Each number is 50 + 12 x the weight over its row's rms, rounded and kept within 0 to 99. Layers, rows and columns count from 0. The size before them is the row's rms in percent of the matrix's.

# layer 4 MLP down, 256x704, rms 0.181, rows 0-36, columns 440-527
102:62 43 59 41 52 56 24 58 51 57 56 55 32 54 51 37 45 47 37 39 56 43 50 43 52 61 26 52 65 61 47 62 42 57 51 40 60 60 61 34 57 65 61 52 52 73 69 33 53 46 49 49 50 59 41 76 48 59 65 73 46 45 90 73 47 39 38 42 37 40 45 50 55 50 59 70 58 47 73 34 48 48 58 56 50 44 41 33
126:57 59 39 55 59 42 62 42 32 63 50 65 55 47 33 32 35 62 43 76 36 46 40 38 58 39 63 37 46 65 52 52 56 63 54 35 42 50 51 42 29 37 24 31 14 74 62 54 46 72 54 55 59 55 47 50 65 62 34 53 57 43 53 07 55 49 44 58 70 46 36 49 58 56 52 36 38 47 53 39 56 49 64 41 49 54 59 62
100:37 52 46 54 38 53 36 54 56 17 67 55 37 62 24 29 38 54 32 54 57 49 46 50 58 53 49 52 51 51 39 62 53 60 59 52 54 54 57 70 47 70 36 46 44 53 59 47 48 46 34 75 59 52 71 51 60 48 50 48 57 52 50 57 62 50 48 53 63 54 65 64 51 68 43 31 42 30 63 51 53 58 42 44 54 55 44 58
097:59 69 49 55 54 43 32 58 30 42 36 48 37 39 43 55 37 47 47 65 34 59 34 40 39 50 51 53 68 42 58 32 58 44 70 49 37 49 25 72 61 54 63 47 30 68 36 48 25 40 71 40 53 35 43 64 42 37 48 81 50 39 54 59 58 51 64 45 47 52 66 79 38 21 41 44 54 58 40 56 52 63 50 60 37 57 51 51
101:60 58 41 50 54 43 38 47 45 20 43 54 48 61 41 61 57 60 48 46 58 45 58 44 30 56 40 61 48 59 69 42 36 74 59 47 44 31 28 62 50 51 73 47 53 43 58 23 46 28 33 51 41 40 42 47 64 65 37 55 33 69 65 49 32 57 62 50 47 36 42 42 53 26 59 13 54 71 40 39 49 44 81 48 51 40 22 39
094:57 53 48 27 61 42 52 49 25 65 47 26 53 56 53 62 65 45 55 38 49 35 49 44 42 53 55 60 55 63 58 44 52 52 50 47 66 55 53 29 36 63 46 58 62 48 55 53 59 39 41 42 62 52 43 40 52 40 54 72 30 58 58 36 50 52 41 38 30 47 64 49 32 77 59 65 41 65 45 61 53 41 69 69 51 57 60 55
102:35 66 44 31 41 51 40 45 68 38 17 55 49 48 43 50 42 50 49 61 43 44 59 42 42 48 73 61 49 49 48 56 29 26 48 57 67 60 39 35 57 42 54 59 68 56 36 22 41 64 74 51 66 34 62 53 61 46 60 33 47 31 83 51 58 45 56 47 41 71 57 50 44 28 54 52 45 54 65 66 37 45 61 67 30 36 36 28
096:78 60 51 39 50 45 39 49 72 29 39 48 49 43 38 72 52 52 51 51 49 51 67 35 60 68 54 24 70 45 48 66 50 68 20 41 57 68 35 69 46 60 29 48 50 61 58 51 41 48 56 38 49 32 49 56 54 15 46 44 35 64 39 53 40 52 37 70 55 32 39 39 48 59 19 64 29 48 46 60 42 69 25 47 52 53 46 53
093:28 62 35 41 47 41 53 78 49 56 57 36 42 59 47 34 91 62 64 52 29 35 59 54 51 46 31 36 45 45 58 54 73 60 64 58 60 57 54 59 54 48 52 35 44 54 25 49 57 41 38 35 53 60 53 60 44 61 56 16 59 63 63 45 41 37 53 32 61 70 41 40 74 21 42 30 47 43 34 66 54 49 23 61 63 97 39 45
105:47 59 53 47 52 63 50 60 41 39 56 45 57 43 39 58 41 47 34 54 67 37 61 52 39 43 31 48 54 39 61 63 49 41 59 54 73 61 48 54 41 51 28 51 61 35 51 46 74 35 35 54 41 66 52 51 39 53 47 45 49 62 49 47 27 41 63 72 56 38 45 51 64 53 34 54 66 52 48 65 33 50 52 53 40 45 50 63
103:69 37 69 46 71 66 43 39 58 55 70 53 41 54 60 30 54 53 53 49 27 57 51 31 73 62 55 51 43 36 45 60 59 49 40 40 37 60 53 51 41 12 38 42 26 48 54 38 69 59 60 44 28 38 49 33 56 36 52 42 58 57 57 42 47 61 49 69 56 41 63 45 53 52 49 62 58 62 66 53 34 52 53 52 42 42 68 31
094:54 31 52 63 76 34 35 51 46 47 36 66 37 30 52 40 40 31 74 55 53 56 52 47 63 51 51 43 39 41 46 44 53 40 32 70 47 60 51 60 41 34 54 45 32 35 58 63 71 64 58 53 51 51 37 64 38 40 47 58 53 56 46 50 40 64 62 48 57 58 49 43 58 45 71 36 46 48 56 58 53 58 41 57 38 68 29 73
098:61 40 39 57 41 60 56 39 37 53 35 43 40 48 66 39 48 41 44 57 60 49 41 53 46 67 36 32 58 46 48 41 28 56 49 49 63 49 59 62 41 30 34 40 33 60 57 38 48 53 65 49 35 34 47 41 46 38 52 54 33 55 42 52 31 47 59 32 49 61 38 44 55 50 51 60 55 56 57 50 52 60 40 52 48 58 66 48
098:54 27 47 52 60 52 30 55 53 36 67 40 34 51 38 44 41 22 64 38 39 54 42 47 66 23 39 60 43 51 48 71 36 48 55 53 63 31 60 50 59 43 56 43 49 54 57 50 32 49 53 34 54 54 52 57 41 46 43 41 55 36 61 45 62 54 55 36 58 59 43 32 37 48 37 69 50 43 42 36 56 61 38 41 55 62 55 57
092:65 56 39 46 42 41 49 56 42 16 38 48 43 42 26 54 51 64 69 68 44 61 57 54 51 47 39 51 33 75 43 46 58 51 82 59 76 66 46 51 36 56 22 57 42 67 50 52 63 53 60 58 29 43 55 33 70 50 68 51 43 60 73 37 60 39 59 48 45 47 68 49 55 48 25 63 48 35 43 55 40 79 31 38 71 42 65 37
105:59 16 30 42 70 48 48 60 42 32 61 48 45 43 38 40 47 70 76 62 56 69 64 65 26 49 43 57 25 59 47 24 44 21 43 47 42 34 72 44 59 47 59 41 50 53 52 63 45 48 57 58 40 52 54 68 41 48 42 46 58 55 43 65 31 50 61 38 37 56 34 55 40 54 26 18 58 78 49 48 56 45 33 54 64 59 38 54
097:58 46 56 37 46 43 30 48 33 71 47 39 67 67 53 72 26 35 49 24 50 50 64 55 58 45 35 62 44 59 49 42 52 36 58 44 60 32 68 25 42 60 60 45 54 59 69 47 54 34 46 50 59 42 61 60 32 49 65 72 57 52 66 53 59 54 66 40 72 50 36 59 42 51 64 44 47 70 62 52 37 23 21 48 67 29 62 48
101:45 69 58 65 55 45 41 54 33 61 32 39 65 62 75 45 36 38 34 54 50 52 48 41 37 50 54 36 48 57 43 40 10 48 49 60 46 58 63 61 42 72 41 55 60 42 41 37 51 51 22 48 63 40 41 58 43 42 63 59 56 58 63 43 58 71 34 22 61 32 55 64 46 66 33 39 44 40 45 36 42 54 62 55 51 56 64 57
094:61 42 47 59 68 53 57 42 42 52 40 33 60 30 66 42 70 56 70 35 56 34 63 65 64 42 34 56 42 64 77 46 72 52 63 45 51 48 50 44 58 58 48 55 45 50 35 31 26 41 47 53 63 68 41 45 44 50 67 46 36 53 66 52 71 35 43 62 59 76 69 51 38 65 44 51 39 41 43 41 53 35 34 61 56 59 78 43
105:35 57 60 70 36 62 39 58 49 44 22 47 47 48 46 35 63 47 71 38 48 44 49 46 49 54 58 55 42 49 65 48 51 50 62 47 67 52 56 37 58 56 62 46 54 25 36 36 73 57 43 50 51 26 59 67 46 45 61 46 32 66 38 32 54 53 60 35 48 53 51 37 58 34 44 71 44 43 36 29 47 67 56 48 46 39 47 54
107:78 75 42 45 45 47 51 43 59 43 58 28 49 45 80 64 47 50 54 41 65 60 59 64 33 59 66 44 58 57 22 64 35 55 28 43 65 59 47 71 34 29 63 58 65 37 63 35 62 54 58 52 56 53 44 42 45 46 39 58 63 38 42 42 42 41 31 42 39 61 73 62 43 72 59 80 42 58 65 68 67 51 41 53 48 55 83 36
101:56 60 48 60 62 37 43 40 26 58 44 47 50 36 46 35 51 36 54 61 33 44 40 35 39 70 42 11 53 61 37 48 69 58 40 38 61 28 64 63 59 61 54 54 54 65 44 24 41 42 53 36 34 43 42 40 39 56 64 60 68 72 64 42 60 48 52 64 31 35 39 45 34 36 44 59 59 58 37 83 41 38 61 60 74 52 36 53
099:33 63 39 52 56 41 22 36 50 47 43 47 50 49 38 40 53 44 57 57 49 47 62 53 29 67 70 33 50 54 64 59 34 43 42 37 48 76 32 67 57 39 41 66 46 47 45 45 56 52 52 42 53 53 63 44 54 36 49 43 45 63 53 55 79 43 55 50 50 68 60 27 33 67 55 64 59 50 43 69 66 62 32 58 65 48 77 55
099:65 36 60 64 40 56 51 40 52 44 68 50 80 49 66 58 65 34 64 47 53 62 67 35 49 57 38 47 40 53 53 57 48 32 57 43 52 66 38 42 42 36 49 19 43 56 58 55 77 58 52 41 61 61 52 44 78 49 57 47 43 59 34 27 64 44 37 47 55 45 57 45 53 62 63 39 48 57 32 32 48 23 47 38 39 48 68 50
100:39 54 64 69 58 31 59 57 48 49 47 42 44 45 47 33 54 46 25 37 57 39 36 41 67 48 70 52 61 30 52 60 50 63 67 56 47 65 65 51 58 43 53 43 41 51 35 51 54 51 64 43 44 51 60 71 46 45 69 52 34 44 50 59 54 35 62 72 62 47 52 25 45 55 28 33 42 73 38 41 53 66 59 57 37 38 43 60
103:63 49 62 40 68 36 33 38 48 47 45 42 53 61 39 36 55 59 60 42 57 53 28 32 45 42 65 54 49 53 62 51 46 40 50 49 17 52 43 77 75 63 60 56 53 40 59 60 33 32 40 35 50 56 61 54 45 61 41 35 55 42 49 39 78 48 48 53 56 55 42 32 56 49 61 43 61 52 36 62 56 51 41 56 40 65 40 33
101:50 49 44 60 70 57 65 56 35 49 50 23 52 35 53 40 35 46 57 60 53 44 52 49 35 34 40 55 44 73 55 41 61 65 50 63 57 36 40 34 51 39 60 63 36 47 30 60 55 37 33 61 54 32 50 40 37 70 45 43 51 51 48 55 44 57 60 55 46 35 27 60 62 53 38 48 37 66 43 52 55 49 36 45 65 36 28 67
104:14 52 34 36 62 64 61 47 26 29 54 44 58 42 36 45 62 54 57 76 31 46 34 63 42 49 68 41 48 63 33 51 72 66 42 31 48 60 55 48 53 46 50 47 44 34 43 54 62 62 49 51 33 60 41 52 51 54 71 39 65 37 47 44 55 58 51 61 59 42 36 37 54 45 51 44 44 64 60 38 55 49 44 41 38 59 54 63
099:32 32 51 71 64 54 59 54 60 36 78 27 47 47 40 65 38 53 61 62 51 53 48 40 41 47 55 52 41 44 42 55 58 67 24 67 54 60 70 42 59 51 45 67 36 40 52 56 25 35 41 57 47 15 35 49 66 38 49 50 38 48 58 78 65 40 45 45 50 43 77 58 38 59 56 33 41 41 44 59 49 43 44 53 52 44 52 64
095:30 49 60 51 77 57 56 31 62 43 42 53 44 51 43 58 66 43 52 41 35 72 52 37 44 28 41 53 50 37 71 55 63 64 45 50 50 59 39 30 49 29 43 46 45 42 61 42 35 57 49 46 48 47 56 33 59 42 48 49 55 22 60 47 29 57 50 48 50 41 47 51 61 59 70 44 35 49 66 49 32 44 73 57 66 66 54 48
098:41 58 55 42 71 56 49 47 49 35 84 52 24 51 66 56 53 47 32 38 65 43 48 37 43 65 53 73 46 44 48 40 68 54 43 41 49 44 55 38 59 55 44 61 59 37 58 70 53 41 39 26 54 49 53 39 51 59 45 33 66 65 38 65 61 34 51 40 56 35 42 55 54 40 53 66 56 46 47 56 71 57 61 56 44 55 72 36
095:74 52 40 38 39 73 44 45 44 37 39 63 55 72 51 37 46 62 54 74 28 63 40 58 51 61 58 59 66 48 48 52 51 51 53 30 72 42 54 41 59 45 34 46 41 42 52 68 52 66 55 55 55 42 51 29 43 38 61 53 43 43 48 61 56 66 57 51 55 32 51 58 42 64 34 53 33 31 37 44 49 45 52 21 45 33 70 70
090:49 79 56 49 50 47 71 77 39 45 30 67 49 40 41 60 50 21 57 63 52 58 27 73 66 37 62 25 51 52 50 37 74 57 56 49 42 63 37 38 39 45 65 62 50 49 32 42 64 70 42 42 64 54 53 58 58 31 66 48 39 19 46 21 70 48 30 49 21 57 48 69 86 50 56 52 36 36 44 42 60 56 59 45 42 61 39 65
098:49 61 93 42 32 36 51 40 62 52 71 62 54 48 42 22 55 54 41 41 51 33 32 55 50 51 58 52 43 39 57 36 58 44 44 30 37 51 70 31 48 50 54 53 35 31 22 37 60 55 44 46 60 52 35 56 53 65 44 58 74 79 40 62 57 53 50 77 55 39 54 60 44 47 49 63 62 60 45 67 59 40 54 48 53 42 57 47
098:31 62 56 53 40 69 41 26 40 37 30 42 64 60 36 43 43 53 67 67 38 46 53 49 73 31 42 71 63 51 44 60 50 42 57 58 66 61 42 34 53 51 46 56 47 57 47 35 48 41 59 50 41 41 66 37 57 38 31 57 45 30 45 48 64 49 48 42 48 68 50 50 22 71 49 51 64 50 49 54 27 34 52 25 31 54 56 51
103:60 48 35 47 39 41 36 67 58 58 29 69 35 24 52 46 69 38 45 42 47 40 52 40 48 32 61 64 55 45 49 51 61 27 36 55 34 61 38 44 41 22 44 42 58 63 77 28 42 54 47 35 55 52 47 49 33 67 35 58 64 43 43 31 53 58 57 23 60 71 42 69 31 82 52 49 55 59 54 75 64 63 43 40 50 48 58 60
101:54 71 54 40 86 50 52 59 45 34 25 29 28 31 73 36 56 46 60 45 35 68 87 27 62 25 49 34 72 55 45 42 42 56 41 58 38 50 44 33 57 39 62 53 55 57 39 21 34 39 50 42 43 54 53 48 62 64 43 28 56 51 51 47 31 31 35 63 68 35 59 33 49 36 45 30 52 57 51 69 51 57 35 55 55 57 32 49